config = dict(
    norm='layernorm',
    tie_word_embeddings=True,
    parallel_block=False,
    learning_rate=0.00246,
    beta2=0.98,
    schedule='wsd',
    train_tokens=303400000,
)
Each number is 500 + 50 x the weight over its row's rms, rounded and kept within 0 to 999. Layers, rows and columns count from 0. Numbers have three digits each. The size before them is the row's rms in percent of the matrix's.

# layer 2 attention query, 128x128, rms 0.0682, rows 0-31, columns 0-127
128:515414496535485536467537561558407524436512460499472458417497548528508445459450535528469604517531537524623551546449467465467550437513460511523494440543458449469561531486474586470476462485483563505464626518506559484438556504509562508389473513513390564561455587448377512574515554502586534449472493508532589469592516454533479472489458425502492557571454479515535526502509412526493530603428
089:443562567470628547463471545502496536461450506522514564464415522472488458567544538566497567550452556503516415560528546422574508434535506495460546517584535535526455579440483514511459444496434544412498460499415501454533398445494502431521526553433523481400489525497527535540482492591434517411400595532461454466526458478515613498526469489444529441575535511463496486635489529488485490448423
091:439503501534549597390422499513549432476543583518587514474500579484533445449581534501457456505541533470511424457485587582607523566510569463490469487528434557570487519510588567488570496516425458369448482607443509521495440462481476410532563486423547505467428518526461631496550480506444473556518518570442499472451481437517537472535435504433541456489551523477486489555488506488500477416494
090:521487554512449545503405457522429516502560556488492488464497473431494461486497491601575518475545444518475571501509437494525534474518494515628556499431601472512534430499394543472539616495532549526467500506426498504570481500580550548522325457465486512403497564515502385495540494494467585417431543539507491538571529487568447557451461435516446466482510429506464509491496573434474439585469
107:540396445502432539455491575573474496447502457504519412468572529476496503487476569490484495595552455586523609528440446446494541540517543513528473437493491526498542505459386554454487480468519555542507545555552587451499562446509505445426442438570423581491480488456432415610472546490496604484487540532606584484542507518505461464494423467518427528525407513537466539421540481551534445573454
148:468597571465522490558475401427588484550482502507504551557519486496566543555526478455540479482436514484378384487538519545507422526525520498464481560457523583517432462489481467506558532536482450483526391476507441508575482509508429491621520543480662406429588494571605507429486472554424493516478516474450446531416434520482505518539502517446458458460541479487514496500476546449520435415535
117:505615599432581515521551493428554556496559434519478542587543555520490543575514439398499430525477461511428500437514502552459393473528491514466510523531512639571377557431454433490503447510389502492530383484502551442556469451512551465544553499480539475535444451432527567418545499551416528492474540483499486531500504467511549507534440541529430445472542447489514511475484521545485509391523
094:518551541499475543561550544547522482508491444542478426549431642411423556409444390430475453564548562496580461432392457568466439518491536519507557483440564568544531486552515443574541523458490415494573432469439582467473497623537528535555413530481517526483548581481428456458514476526502440461563466496425524411470519477563531512506539488528532483539482531522458468502466470433464457503475
125:419641592450599477497470407478554520525513482545473560600547543494448461575550505491526475512469461504411459455486515482494423439548553476474541556494569579571389488482467418519508533508458450482536373449529502530537450506526554448551506483472583412456493450510588544427525472500415472486538563508459403537480545521561543555543502529500420441438573481477515457487510486472449519415494
086:502511584516603487505476516530441510516459456487363480517574592489467429522446479526605548564453567509458617569534491424473488500509464511512496521488429488482544400467464510516509503477414511557502517435516566415525521512522540535494426503415514482494370595512477488472545490519571533403535526448402558519581564565504433505522477464535381537506478484550478518460526387490498536521431
095:483508469509607491479628447481571506498395456548630595460458477549481498441479548534460503449443546428452414620484402444427546388459468497398419503559429526474511516605539523508484484544504477458530576440517524507533579521452509446482533521534567457554592503496586540487494512488500430513500457490562449514474462464497467498480528456502530480466463491441598465514528510507489580568526
098:533426547507503573468593527530390507482508531437461530403418521446472426496462522589545570481521504484527532591529501462466546423502449476535536492552560438540440507521474495502394478507473584464491665497491516497495452522510560536396426501486410535516372574497499551502570534527515518429441473443504523520615489461519503532485481399500476527520509464450607508493511535502450586561480
090:544489432483523458480473589528432480521520527507563532434480471542573543536514460499449513410533539434573517544475459443518559504550317448505515520512414462458571493530598505489548433521422473547514531477452450494530565471435501455495531493466402516599533512525397519597533418493565469479454470520526524415448495429506487427430499475561584473581500585492464503552499449540471611467482
119:463437461480489504467455541495432548449513583500492487530500526530445510439591529484374533513563487485609511500479481453541605434466493479560529456551424443470594540530478577478586472495499548479412579526425442514430518470515590450405589469522456554499425457426357553549580521450561482499497477563499514496572562553522456499462481468516592475524504543503449490515534459566533557569517
099:424578535493459543569519412527537543472455427510577516499434525462534418484471495503545551568454639508524429473483478497408467371499533549507452485451531511493571586538387507468461518491488488509551526432471408487528477462457479504527523575604526513473506566500518473504431592524499514522518555487543459440492394461481540479541526500445426533568487522499420508660490530448529475602479
098:535508497553493475538433515470526508493461462467432430524630535497456477472482558482605511553430452593444521533510516507445442615450548585461481445511520490395521511487537527521480473438526502598476521396654499487459565565487416521485486474493565479576547514543555492498423545451501489494537535438459564547494492634467469538551521551472401587498525432512535470483563437523516419489505
095:526544518501521469503574510440475570488512445467590597485457486530519479590388480538572519481427478510503465486490490445444505408498386557474518482568514500586478580486444471494380444471493529502589468477539550449609422377441527487488462531469479501612499472502594413487464535572503508571519584529597451563500477421518455506508525508522487453461571464437532476497524593514482559487476
105:533511588472500604466507449479516505492489513499347514546546549514431506475477517491551530514446447524478484481591541548496407591460578555492530472539549586470390485527479512505466507497493518472504514449512531477490502576581516543503454477496626476490437566480578602399501536476420520510532518447420536574538533578517515578563521434387443501457528369468565495546497463450498439468537
129:488590632431538574504516497408514515523523503459455568546489521530511538521503486440562518464414495495403442439547585534495382544537486519458508513579518594542391523461507456520494523508459489473535474442490486491531465474557513556542529523474613450508520509501585578399523499541395484445458495440429514529537431458484571574539473487404465462472585447465525496558458549522483464383556
083:507505466478504584480452528608523454530396485424609499437415461422467511473522498592561441525436579469488547535478490426507512572518497491490507506479490467484556516492511366517501571484566476539599543445499454468555492579473372516522486480505483537496543508609550405562431484425411494479515505498505494403468434513447545477458536504492480495564479614475396504597477515553467475486507
101:499496462553523477451482531564464498496541433539529431437562535402503374537470549551592453570544502583480564513406505459481520517576551454496501509481547500575477478436490511432392485499475566561518542486640570502519459451454512428428409438493396531545457477505539450585500492474498544479522556484598515471502518463561444458546450508557389550483504520518536535419513447485424547476430
086:439535527497430519492446312531620539497513532496539502571572366487545445577499512540448509515503434513445538462494445560539480482513592510550518508402510470491463520491438514482512504500544448462462440598517414527542475508480454466545483463549535484438453535470596509453490543479453598613515552506534427579478499568459525465519568545521384541481528401532483486487545513443520474510554
110:460518507464445502582553420475597569542412480490428509533530465452443558511477442497500472566422501516451481438513522496490437587442595522477532528487511543511471469438436462504500504483604518497571431472501449434491427588512453580555477512501630466476514458553591439399460542536441516566577470476464482558459522665439475496530588526490463528467475496511484510482469511449538437418562
098:524506536526505406578535461500505532500444411492504432545430415481489501545473488587477472552454489523439500448497482487578495445484529474481519521484514451540483493392425441572464482472589464457462405661546582506465452524499432557500474571466475495389525480475575348476472495576537542481524520517533444613566550536502518494508480597548495527462474473516517485398474553504594465517458
078:517498485534400489550548310463547568496486466532537468567508459508463536444457484458407431586490497483476471439517389589466518441405596519537467494435474511470509521497406567399552483544561560488475468521416481528497489531477475525500516519522563489476487495455537478434561560506490547578573446519540452573456516582540411494504519527552526522444457424497507550420460537448575491566559
151:479599607449593468530526411451532476563493467493413564538499458556541506563520499464546516437427503464384461498586555519474392465548481467434474570494532565492369437475518421522486541548472456510525454465533486541527524517543483541566530559498578387454540487530628585420505464522458460453484492421434463534495465478489567558525472514423460494471538475487571490499448505478475508414532
104:480563602435507511511478381510571493510495496555433474636575499516450532528499503434493487551504433551416547457471461513490409472496606521484505508445592621530384444488388455525489579481520446503512418549512553521509545518557546484527457487588567457403493463443582492397505524489424539516555544495465456547528522539517531540533504515488418486426519416534513480418516490476505469499527
117:510431416515489482495471617553418453486548545480560510416435507523582508466519482502480534448564561465616476515480542491468553489532420486514453471503473408473626532525573539492526525512475515514480574501471503503462510444459497501483553518527370557543536512531349491590455486470587476489443474525499561412509452385486499456440462483501601506582459600500421512580490502549496504540455
088:441476486476424506511451497486489558482546490467457482468552500535556471588501529521546491592461502608477485383532600475470465561507535535517495484519526500530502567383371478415470490504554641498539427525532467439511387405455471547493518505511514507509461445534505438509413600549466604590539562511513541562488473533464472475543479531473425528533478521506434571544480547534543396435461
129:541630576533563469544502485423502501511487425562435473587421545444431451483471479455613460547433539506440451498551521550535432486488555524461510517567552553519459518455586488499442515530441504483490442385504544541477446544555479559547484543455595473425519485464604519439499467553457427412517524468434422496528468503547539575559488548464526473415570448534547518566431513421473463446480
091:503475450460542523424481575497556473489456557559564510456527444436498575469599533477381497488543484464519497607478460447622543537536540423447472513553489561461546502494569580461575466541476530496495513512447533500525596524492460363495512466500495517476603450485461551598479433467424484428374466534522486385440444497497530454439442456484604450544470566489535508509488490518455492469515
102:449475450468499435529520572552431534498475485522471455494495598437429419451550481597550533527574614521602500506383467432510515522497466462482589508524501464464581457556580488456520510564480554519478523400563510492427388559518527482467443454495450500485491519500423493555498478471571478433545507515505529476517578580569395523490540475501479525522502563506465524513468348415413561509490
# layer 2 attention key, 128x128, rms 0.0504, rows 0-31, columns 0-127
108:517487490473520477517472477495478502521555523512508525475458486496521510516547515483512456519511566510467492499514511508487552491465499505495497540516537488487446432481507490283533548768462653491495491466451481511492499483481489487495536492478522500466446487511513499487557470495492578534480473510527461527500454498500492502458492509518471482474423511510492769511368535482491525479491
113:563435552492459543474514519467489524505577506434520483474538452444508568515556438470453430411560399537543558443508516537460492534548564410534430439430503533553569490613486431578585502483562464527561503521588535444529509540489488490445526404530509529535457526472448509474456549463575511570536399426475591464419552531484461554501584500456449479546520450504512424582569477580408472490541
112:618478521431485430493476493481416541488466424538503552505518438477440563567476440524482496520480353560551556491500529370431462507543464400536461495476527500454642452469399459506439478488568535604551466442443544420505541540542494549499453511657474526502547478454495478542472489495557557472490545486502590455460529556501506522530479531490538466509518535522530503583578506530434430525513
110:465538492481571494442537461502502442531545460567518535527485521552555526457437499363446398501503664547473519550441520558472496562422427442449518455557475520485424518496583497438490460577420558556549606466524529490465516405462489498512641525474515489536466436524543537491551535497583415511532450484566463481428481544449475504481532504466524495508452569449511542494421485537476579397506
103:550505507502513446488477425458491504498539505529497558488453478517542519515527500476549467505456608471505468503543519501507544496464470505474504499520507451469473472455521493297516494758462656472469511455431457523489465495482503501516536542466535506530449511519517501473537513498491524541485520531489431526496448523507476509509510470485500490486444499492509758513390514462495527485533
111:485519489508490526476520536504526485549458477474493486522541494474465483479445471508474529484491427486517522480499510497524480513501512494519519490485501521527545561539519504725464472238526371519521517514540519476504489519522522523489455472525474478504513512499523504498455498486510414501513489477465512471498563507507502502528522500500530500504612484482511224487641501519458477512513
117:504519535489501578465466484463513502556404548473508531492525482497484491513517508558511477476477423495484482527527543483563510537518496438497497475495498477496545514538487493695529478333609407466519478533531478502538524530516472514503424428499499454511532501585554473500356481505526427524510469489476512502481556540492493511482533497429498490499568500448515237543629486507486487482515
119:502462528498486493506517513464544481339556549425477416507596483469533429492470479510532528550477468522477538618524559514518583484460484547483478387571517421487483472506503509558503377340528434560533452467531493458530483468459496521446520400499453526510531488518587544506438566509515520496557505470507535404532496515477557535494449500477442570468570474508543408457625466567591562466486
109:480520529493479566481513531462509500454436518455511482517535487492504515495465482506505503473494425506501500517487517541534469535508467482526505450484489520529535534548498521708487446253565375515506510558525510485541513500531476516520460459531472513520512514499530482511431519527536437503501472485493558488467515497463498501506516511460507495494614500473500233541646528519511478519503
109:473586496485479520553523434412536529518562536490520380513464378426579555433567527463465406525549516503415406466468491659562511505397500544518567542532592523462401491463526488415570409564528545461507499501520454542474486510492505511510554475495465512461521391538547521485476573485512494535482480490528426520450454473511508520418513538484538518430526501414538459539420597491495562486517
117:529495489521482497478393575592379449503501509472505483500520494483521487531579522501520545486526434547517492408536532478534521498539535503604498575394558496570481543529561528629553596363443429500448431568490504491452478478537493552507472506472479552451396597513391468520517490458462506486485440509427510467519494440517540530521410535521529455583557501521422444546588573548492416495469
116:488506499469526501556490482510504484550560526529546503500474536494563502513555487424515401495563565550437499481456470551464567502466476497497451524470548497512487434511497505317612555701428579547487511467532466530465581436467470501545550463433527512451452483540451518473527460501556520457507401532570446554487476497485482500428504549489439490505373519547453612553379510555508481482511
106:477461486507493482496491562541463490552504505495503444468420474528469495477590576595374540424547509477569535514533439503431511424539506500534421547487421487489473487481476461467508623662543598473521463460479559472493517535530471535477535523483467533503513488466513474539584485436510601470524525481535536412542511459520499520424475545549550513542397507501459657567343462532481505491443
108:505493479513500460476439464508462485456544495538527515455454504531500520551519524521515463498468511534514505484479481485469461515500470483485457534474504504487474486462497491284486556714520609519506470503465506517498492489486471476493514549517510527536509483500510494512547476501470617546498571523570507557472459473479515508495516542493482469469412521501490776539338520453486507500440
125:553475451554511484456547582510503438579577528457465466520576450395541484493482407433536503481529453534455528539526554553536521582495614473461483493532562444572489476525615481576514500516504516503424523550466594505444374508520509500451440405505524486476446541469510531454520490538507478473521370404458461526514563501495427557582501404475474523505576467502592525413502511516444432416545
120:471533486489466490545600406497570578340487486521456500534498459462548507465466510462583557559490537436488397459481536505588506458404552565511634491558529501596461490498488562444487458428502490425475421546462499523492423479444596449488486519499489532467464505467469467442460575564444461566429480603480438578502489459544517480527492480533499494422534493497515499438558545433553532608521
124:475476538474555624425512538553490465364397581510473518517522541512527469481623541515485482448563510517487504542531534513588530545516567448508443460487516518472498479564553523568590572458430521358476549566513482536486589512535497508544481456472533548484410559554401506457419533454503490463482363486460525446504519516425500502504470494439491510571398487491508464584498452557473413500535
118:435589542474551520510488422464539552487473463504509541499569497434550505531447476469555435551463454522430479499422525488558517503469495466520588496475571534574513461503501532548551415308491426537509457538560506485550500470492553480526468470481495483480512475552535497459436506543502416515458490571500464569430525500504493489524467531505428481426585509490541270441647532517484512519495
112:476494508502517562510531498512543486530432493481491496517552501471481481520477474548490494505519430491496500515491499492524492497497524476510498495459530523529536520553456488697522459282529386512515472529562525465528518520493502501508437438499470477477494502538523492503414492520534439515512464494493503495453589524498482493500515507501463494519538498457529193512666477522476494511492
106:577471512595507408505617540516521486483620483544465439484512452453593503453463499472506534410568551456555496538562480583445536414510546547502402496488441422506557524545495493511534383539458476479455477489477614465458497508462532533520520495449466502549508522383402558516618588530575475461513470477476537389462516473557483516531428409503523531549445461503566503445476461533525487516473
117:573514562432476493545581454438478509599508530507477550541427466545570543480529495413534492455519595442454458503542519543510521510455411517527486495560476459462492440478480511424537517733482579467460533449390457505496517496530474552560517531484548463478447529500515495462519543527515493476455428503477476510535403525460489494456505425485519498490468519514489663562373546506523474522597
110:431571466540554481461496565432485533379436425534529512540543601477472509434440480460536478523484478525501450484458551488516478561426493444471588460576507517513549486512583549592439500383516479489473603490498548525462433445565502518495484551523558478541550469475490469506483487546528378491456508549456538600491513507477474525562514472446559465458608545456501353427584581435471436503460
123:462554521548494527499505463459576491503519472504492461553547537486540457464423477468535524500481459502456478491512533527576469471477550540492532456500537520504498507533539528608487403323452348476513501513588512525499493524504512500507440516489502457518569527507529551475459508526472407504482503502441490509496494495525547492567475457475491524467591445520567225371598508472512479523490
129:507457480516483579481489542474556518366514602497512465516562600547464521474547493387553527514551504517503459487545544505520491550445544585489573396535499549393505547577541491437455422467433475436541583461523360562464549439446554426517568484503584477526480479487408556504434522483454461552515544441420529496466465552493521478534549426427475510490524457504451425496587498455532501498557
105:500572496528549450457394479492464452755515487538494604540531552551532479540444489477540492507429494541437492435519625442582443546466509481473536563560530515472475486476594514516441496524430477516504504509502486559445462450540534515509464508546546430505564520534552522493481423495419440521504545489460478605522490502487529482591464493428498471433550518499476497416441538480484466390531
112:465511502492493553523518548496526502585451512455503475503520502476468491495473479524489512483529420479501502490485483519520490511514502489546541501453493530529527536553499515708495476263525361507514518540549502484531514506503498486504456457496465476476505502507509499508471462505523438480507488470484504491482559488502484476485518510524499498513608494472487198498646502506489489511504
114:483553506488514533484479488438512515421462495463515518498559517479484492502458458503584459521443468500493467530466541537562490579464435483498566441519512488502520535491525543616491415263522414487470534544547460498550463472523506501510482479488480504520485485543564530508430504539500395528477524496483504549470505530483494506537526477458487492470642513476510267491669539480515516490499
118:535439467500495464510522539554484480555549485497486463457465474504445502513537525534451514503519543485543547524513459475434531474558519498477446544510471480476470489474468465371483565712503607519499488467421512492489507537489505495460526518498484512483485514442483502520584470480509600482525498473558490439535502502528488501462507498551497513564384495534508789496355445487494518493479
115:555541516520509532471556424440563493684477479556470582541500485487540526506424477460498493463468540427450500524550536508582473521522561469427512536511531518477491451501535497445500458670455525457507571458456487549513525574537537454550429496531577435525520556495558516456485428520507447514470417464468433568449505550501437480559550415461485499483442441509601554415396461431445479479580
113:507460550451467534524549499514508505631484536447486501512571477489518516503477467489523497500511433513456504474481520500508463555485524504520515493485511525539513524547456482698501449297540373538522481549545505469502511494477535489490484416527487442472519499535511508467430535512486454519513462444460543512492536519486509469545513484480443521481561491448506247487645494558522512513582
110:580429536520466414496467468518401513605585437466510551454422503577485523512528505572444481407438511465605535399562474446401485452572430475546422504427421436536526533519458475519496566612524516571537413458471530403520423506498488559443533524483474503544515577475504477517570526436506535573525546528465555445512492493564525529493531485558541460562484503485451599551492508556472506519438
122:513539565512453501517537463488518480694587509494455454495456461464579538485439509409504505487511509491446474497483501598468503495447483544548457532495491525540396440464475519395448503626508522608547500473463513472526556518485473568481486544487498522504524507506605479476564510516462557497488473437499539485505405440485545477476480466538471536428443495537543678509335584526531505486478
# layer 2 attention value, 128x128, rms 0.0471, rows 0-22, columns 0-127
094:489482471542471510498489448510511550508413492499491545542439587488416412533510515532440601485494557496554464441468392386522513428503414498452600491464410488548570487658528477491455538515532505483424522531531464537530437416468523551507539500494465481557486582485516474466595494503439508688498449517475508607569491478556430442564559465564487486562504515486499483491508517519488537503559
090:597518487461473576484503500506440543497498630493494518608464451516493591390521461415475381486509538481536520400503532627506477513464473496526552507462513562481378540524514502485565519479403503495496586524488464555473511449503454615550555533478440546534464369488449549479481521476510488501441510493529475524470497414564469396513597472500566507465556538549444504612480523510486505469551
093:571468486585451477460415581517539434519557522479500501523549592454540513466549463441629616479474460528486519526435455528416482597500458508492403480446420552524542473491536482504536520485436484556483487513584570498445509459465476425469525515497564495588548605491500470544594436494424539445530546462565564458529457450528537587583407467466429510526488444541441512409509488463566490503445
091:415511462549537450568391491505497395497567489502528494537497654522541494553500556460510408494502526545461412411508580551524522464527464496475454506495479472611469526562423491497543455507431508550493440562535575566537551430404478547531489437475489493502521418577507523540508445587503464451488484539602445570451473562585571499561541568484466415443514520504415487452487513541505460478428
081:419512548497487524469445468522549554517378542532497440466558434511572467491509487502593513490544504488512514590453548503419485434459507516552451490487434521486421487389469447507473596497576462476511433482498525484498536582548368590477476538488533526519457542579498510503482522450437540496510492491503558412588517391336506415430426476474505578528452529546524511569519429515578479532516
089:478540547468523503521508531509479534499543497503519522575491466518632501464550474471435542531538461528479485517555464513490505505516470488488503494529569429515373517338501550518529421497459493494465490548448502478548440446644512542503563483416439505481424395533460580474450491454452547371385541510550396511480518559563517398447484563522452558464547508491529503377515527519464419497493
080:425474469502523497521493543511510519501529511489479520487559567451578554436501490545344491494554503523460521527502537416463512571559488450492560527582468531538543438513505444500508446506473530480505471564466552557567593454511552495541509475560464515391481459430493513517494445588543528361351447489595554506470488476448521527480459609511395410466473507514391496372483507474495517448486
078:509521569462472518444560509510471510491496572580464464457551474509429630444543501527546549510527443516519462523484561516580467635433618524558499527455482522423441485508482507535511548505498543436465520485503457343520527596474579490438516487432551496518530508397476547489534529507456449518479520459418534456489498571480619617493474494456505405398515513415464507567515469436460554497473
077:439431479490501442565393557521486496512528532364466477598530575537498461525466489445546434505464520514518467522507489477456553511525352500435516455486521478578513487530424416495506505517494487644625388517498536514474517466510480571494508478530496511426567462566494360499466460498514524496600503541573508551511523570499437504521453518522445505557425502539441482390486523595563519520506
090:491539560489471531461474468512395586487470529458568523536518371507595588485447431447429525505482458504484506539507474426491483514482509482555507492527447478533618574494496485503403572500617517571542498489474511532484489469483427559522484534554478517425558464489536444461476472461537516571397436503416442534492425434388549542395545551475427486523468532482507500494540659541471457544530
089:444503511539526477573447471441510592493430590522537462533529413471590459535458506536472418527481482540425424578481492434502519419525563453530544521462442527551536513571503417476416529517428516463456442487524570536596497481471486469579490491543526492410484518497547549512460528537521545555417472486539554546570457422398319480486504532525468438421504489608479474539528506536544573470533
091:573493491514582487492417574440466459497529507427554462523472570552305439502516478476569507459435551526449535558530490511418542446481433509458525467557522481509467524424571581511420472509514496615521536434525504609438437451455446459491516493429542466496517487621559411534503458506501466433594565473495454494594499604463437499476513510463497554446544489500516496445486503512501536512565
084:507506499399480449522530466478492420499506441420455511543459576528387468585470505453505486446510527494530550438462462536481476527447387493430533475448518527561447458545513431526576556485553484501532430554468516488451438521493597529457607499530485499537458532466459590459578570492531512583592473498499442532520591487392433497539659499513536517571508599597461509496481472533545563477527
091:518537569499468527400473431532494470493402433540561511477517551494384434497506514532577457488532608464509623499451537542599524532514456501531422513517437490490532490496492610502485513486644505504517481480454470546541571544429522510503426498523463503651455548562544439505490489520460436557553423468472440361495468607501541486514576492452480505403472547497474512487495467464471538523530
092:447518490510498485484438541430538540488513500449442503592464507526593517549545441505596410474522481468536425565490438593507519493480435507526425481486469492468599485528545597494522483513421491486409622482519430560545467520556504565570483529476486534598448619550509501515487458523483468490455510495408444529498504559498335430524568356467505473506521537533529496420503503573515491441517
092:506479480460550424500433524473523576508445505499436473439438485480448434664511479636517567444498475508554451571557473443476514495506475483485668505460542438546474484493538525501501503516483497426537427437524453464575385481564562508486505456437523501443523623446478478514486501506462532473441590487519581569564588573508414466500407495532578470491492502511471491502511449498496583467495
094:547502505511521507454452461522608344504458425529529516408472537509504529561494548445507545525516490502442599442449548466531474410460630516497414504558466530503498466399537441510521489480595491466448485527521510577391551510495407455513517518555523492430446446540537591532519518510462479500545525522480449416558484436489586543513452525435535533552496544524588511553482523485548341497485
074:451525560508556570475440415551482552506399478498546522498527533477474333500480500563470438488478587491516536471483488469492536389543447479599553513532466463563520516523473543481541513486577492483586508397519494548499486513470429563512409511342473516548513565591536380474445533437456508471569464532496460529588542486541408398414490475528470536502471553468494499510474469551466498510548
083:502504510441491517525405398552525493514526496508621519407445459465552402547476487545435487427461551536477542407487541557490476579482455451529588517487576485597446517462506508487676561507540451449574414502497505555498407416481471507489523439434539507371524513553447536522492561457493532487449506514608510535535574401534567488424496511490455552527511518511476489545492500515532515504456
099:439528433513466497596550449502535537506538430541482530500551468490514468568482553504395325551508488480490410422491518536482498572535497499474465503503548471452569475562404447465604370518462489500510468507421465482541556582510531455548492435623503497512496468543472570560455537547571477499577483537557537522386573513576520501515578426543461524550463521508485480491502406530499451453456
083:533507469595546484522389475495527499499571548527531488464532465434595470575446423481513328462438492523455487540466489538368497459525578442565447512469528451557614517458543464468490429509479487524572534406554548585477477563430426393529437486515541527519529591617504476571456486514552509438544545474514523524507509432512482445428490469513435560479491477509564489465501514525515532497456
093:480503487522523520540534536468434537494580518474459510450527500554411582569460459463389452473504453517517499516542506394411450461479577528559544487549509491477560571611502418501393476512520554557607533415501501496431511539456483463496514526556511502485558464453489426495486495523586516562631499484411526529415494503309550547446556561523515510521451517430512492527511530533428500469504
092:475561570530562484492521498445493562492508445554513476455537558553506473441537427529614516429506558485542486527495483561551460490473459533539464502464434542441455498508565684497492601497428516523435524502584558518485524495384450550460450527407531489628514612446513460465489506492454467621505512478395515498577457443429487440503560444460553528433537478486469502492524441509483569494510
# layer 2 attention output (transposed), 128x128, rms 0.0658, rows 0-21, columns 0-127
099:526407498394488494419486491420476450498448464501600450551505568551530494464451409447528494488413466457460427534573638596449516477549605454522407550555543532444498542483551527497543477465500526551503434562486549500467477597441451517482537512532510502434481444565488491485492567526572524428565554528509505393480551590508486489394553523515460558431477482487465523493588434474510523530565
095:481481490546577519613497525454545591523533453534535519408476537496544439551419388514477552440449460603555478484448490484483516528544463578472476526491477475516538509478531467483492469509490478446591468570430479492472497599410525511484526477620541590420443505509533392547519460531498430566595423581455513545535414552466528565507401477478579502469535464490474456441449513452538563575530
100:435558588569524487393440470456527507527572518492440518513541551492440505610410549513478471519488517415522425500504499451522451531598437586502526570512532534500546473476510536521497584483510474486464433428526533460570554471527473456439428532476385538431522416510517576464554645519536489542393536486466527531481514500477439443399471545464464542586558521443566493544472441465485420506543
093:526522494571627546434535486466484519468448562560513391542515484496548426449431513518496536490546488467501552519508479532416450549487434580473594477543530481521473522457562622464482604534548472449511414501467360367460491472481556447425508600518502552500624469443495445478599484469566486527540536548437488487447567491479523474445516446488462539477512517473554520534464412481491483461543
084:528533530474435515550472483483518466522633502472471634450479437508573519517465579466478505509428476478471441513469471431527516516505521469444482507502493519468556442509427532589507446479422524586482593577533578591564498533518604446522506490483530411545481454343538542389472522519529469579492525488438487506470475544555467489526364486460493461598465530484411509469498539551449462564458
094:487495529512550511547565495488488530454501581513532480520475509516494389544486502521459496469581366497514610431403476469474518437519457545582544521474433559510493526577571517496435559533440433501586545555464532567432444565432563424588504479484607488488492542501487358500585423504455472569477438522472508511454415449531577543615460524465526457468451522472450499517524552493528469455457
083:503546568475562561465503496456489557508529489509574408573429495502407444572507451449568528490539453384369594430481446494459565488490476552524521482447428522512441501603468563462537587485525449494486511523507488495415486422488502458445565478437508481550593516599507517469401478534449508534554524518479514502461554495515437488514498389497509551555533508435634497567549475510571468504416
085:444521466490504412528556493553544475475541507460447572429483562404503549564576519479493468517489564443487391482485466536586505439550425413456485464466549380465555482431543472462514507481482532585580550470457514577375580434475481516566458505505499570437427527605497483508517535522494498458479488499576522566553484430478474562405498503547494473625497491593498496515448478577510591481506
084:490488488553609528517425439444485536480485433575553502509504418507495501478544549568492524513446514470541590533460544501433491557444491580530504571505441573509532562466534585536554549485523493477497516466530425474548478506513498463414512620517521438564537481377522573463544493541539456544420417560352444435458523503566429481484541465462456522413443456564577501494526519410441408494486
096:440432556471517489563513493529591438511513376478505452565513453483402536469587530481507539446464476473447568494609454498453607512425529512557456449405470539517515360552457527461550481471503529503486570599444525601564476500542505484452499510522457460589463491532503502463406529573455464489639508501567493459533487533521460506510482481505601483484482531529421519555465445404563528482504
091:510536527413509543460500531499536481505537411499555553544469556578481463466549428407568520502423515464430481552542542525466592524453497469400524549488509525461446492602456614446547475500616476519500488514442489562463490516462480512394620460531477493542555434460430427406478503507533562443629489503460473436465568479531514457510519430474518553544536501377516543519494465446516444582515
097:434410517538500486519416498514389556499500492499487512492554426474553592542516595511409500576506464455567505557412523500490543553482496560471501479510496601512537630541565467521450549562473516386482411472550489392590515526513471523421440527477503459580447432417488527465589480487444466520394553496495467487435498459560574542504584496452530552476555484480520512476492548441449422494471
090:479451463470559503474455509512495529435463418536474448396514451506594531416494456575447474517471547552453457547493595392527435570597489504520405535553455437466525561464582477551512444520448491548528533476560485424510475598491446440548469516535580557526514512449525479557524508536555535454486465488462494521533552559637469461435447522511465545339488478530534511462465509511456505628479
096:475470435557464463532518434429468462500495568462453472456489477411571589395430528452501550524497506460445482575482495546449463527500571482445486409575484520475474481463569477533531495494384588537431461564588450479562511448548443514540415521485551513406491458389495602545476500516476478554477548526587477569514568488512604500434464490555489482587450585554469498551496504578504593520497
099:493439525552501395509494480528539549510427469497498517504512605541517472391433448384546516502442418468565518530537523479591514555456488517463570533604511513525492609510498465525547513526549478442487457426467492498498522587416511472459477477580490507391471412553493557513578541517558555505558459536505504423370530464533555462483427540448452473423482559420504506534537454422482496616520
096:535512458410451485455505533480450547488503495519552552484516539519518479424622570451559428574473454515475435482442578515563535414550488448484472554532480553469570644548529464511450481494493491576494536472495557459414507573442447522532586504495527408484487480518483474468580476477522555463457406519454432366412550413537505476551613469489491505509488497528574516435585529486551434470439
100:545492558511368522482494504560464467497510568430408501496570459490591508503445506504435480507562551495522474487562413445485478489507472532544526447478536453570509424514513532511392488517430493453476484511521484437592511471564548456475439532407439524658622484438521466499479493448497494486495609443599584611495500581456511422497446528463474532501545555455447514506465495592436525505454
084:537468422469450486533472487427484484538510587505551484572478461493529502428438547506537537510435420555483503539439558545441457508481622473464493441555457591510554503469492504525557438488437535518487526642571548510547479536516464538485556501552601440453434448381458532480491448514491474553516545538490377429403503523469496519564555470531523478574406499569391522466552537518504534429413
095:608563460480475580477476504447495524518569470476500440500484417507501445448525603557473483543499442575445496466429544432488440509635506538509497514470455507446562410454537524499384475503465467490528538575538542401522483567548462443527537525485578477550563521369454395501528416507517485554527491499429390550448549548470491492585518471545612506529508548557480534468492504494475497401517
103:573603424510526530490514496571510517489421530509496420474476514542511436421447465509580555529505567582532608514515544556491427492449540477435551470515520457520398527492434508485545559462635494444489529441517431455533509387499513508504529540474511489440556621490464507597430418406556550512491431512400456509517561473464490461549438521548441450410505540515562497519490533558435532485552
092:517534531533471492450485538543540515538534471492507469573556463536460476450516632504560578564512491561502487559561545463501466566457483558412608466480482580522474481545391518511518535481573494399439475470541513426634541432546475524393505497494412508514506488363452484466500465458512528531503518474433399469459563415453501453610505478507574455586571502471504500504475485424442435487490
100:448478494460531490503483551605535531500448399513521456553541444508463614517630549518517557497513568561496517503613481550464550538392474453500457402441506506484501482480370451461573494478565526456497562498536505464550515435511535548444496480506438470588433587574550567515413492488464479423542500492528473424594497439583385517520523452517533510441528442555515495446452531447509488514444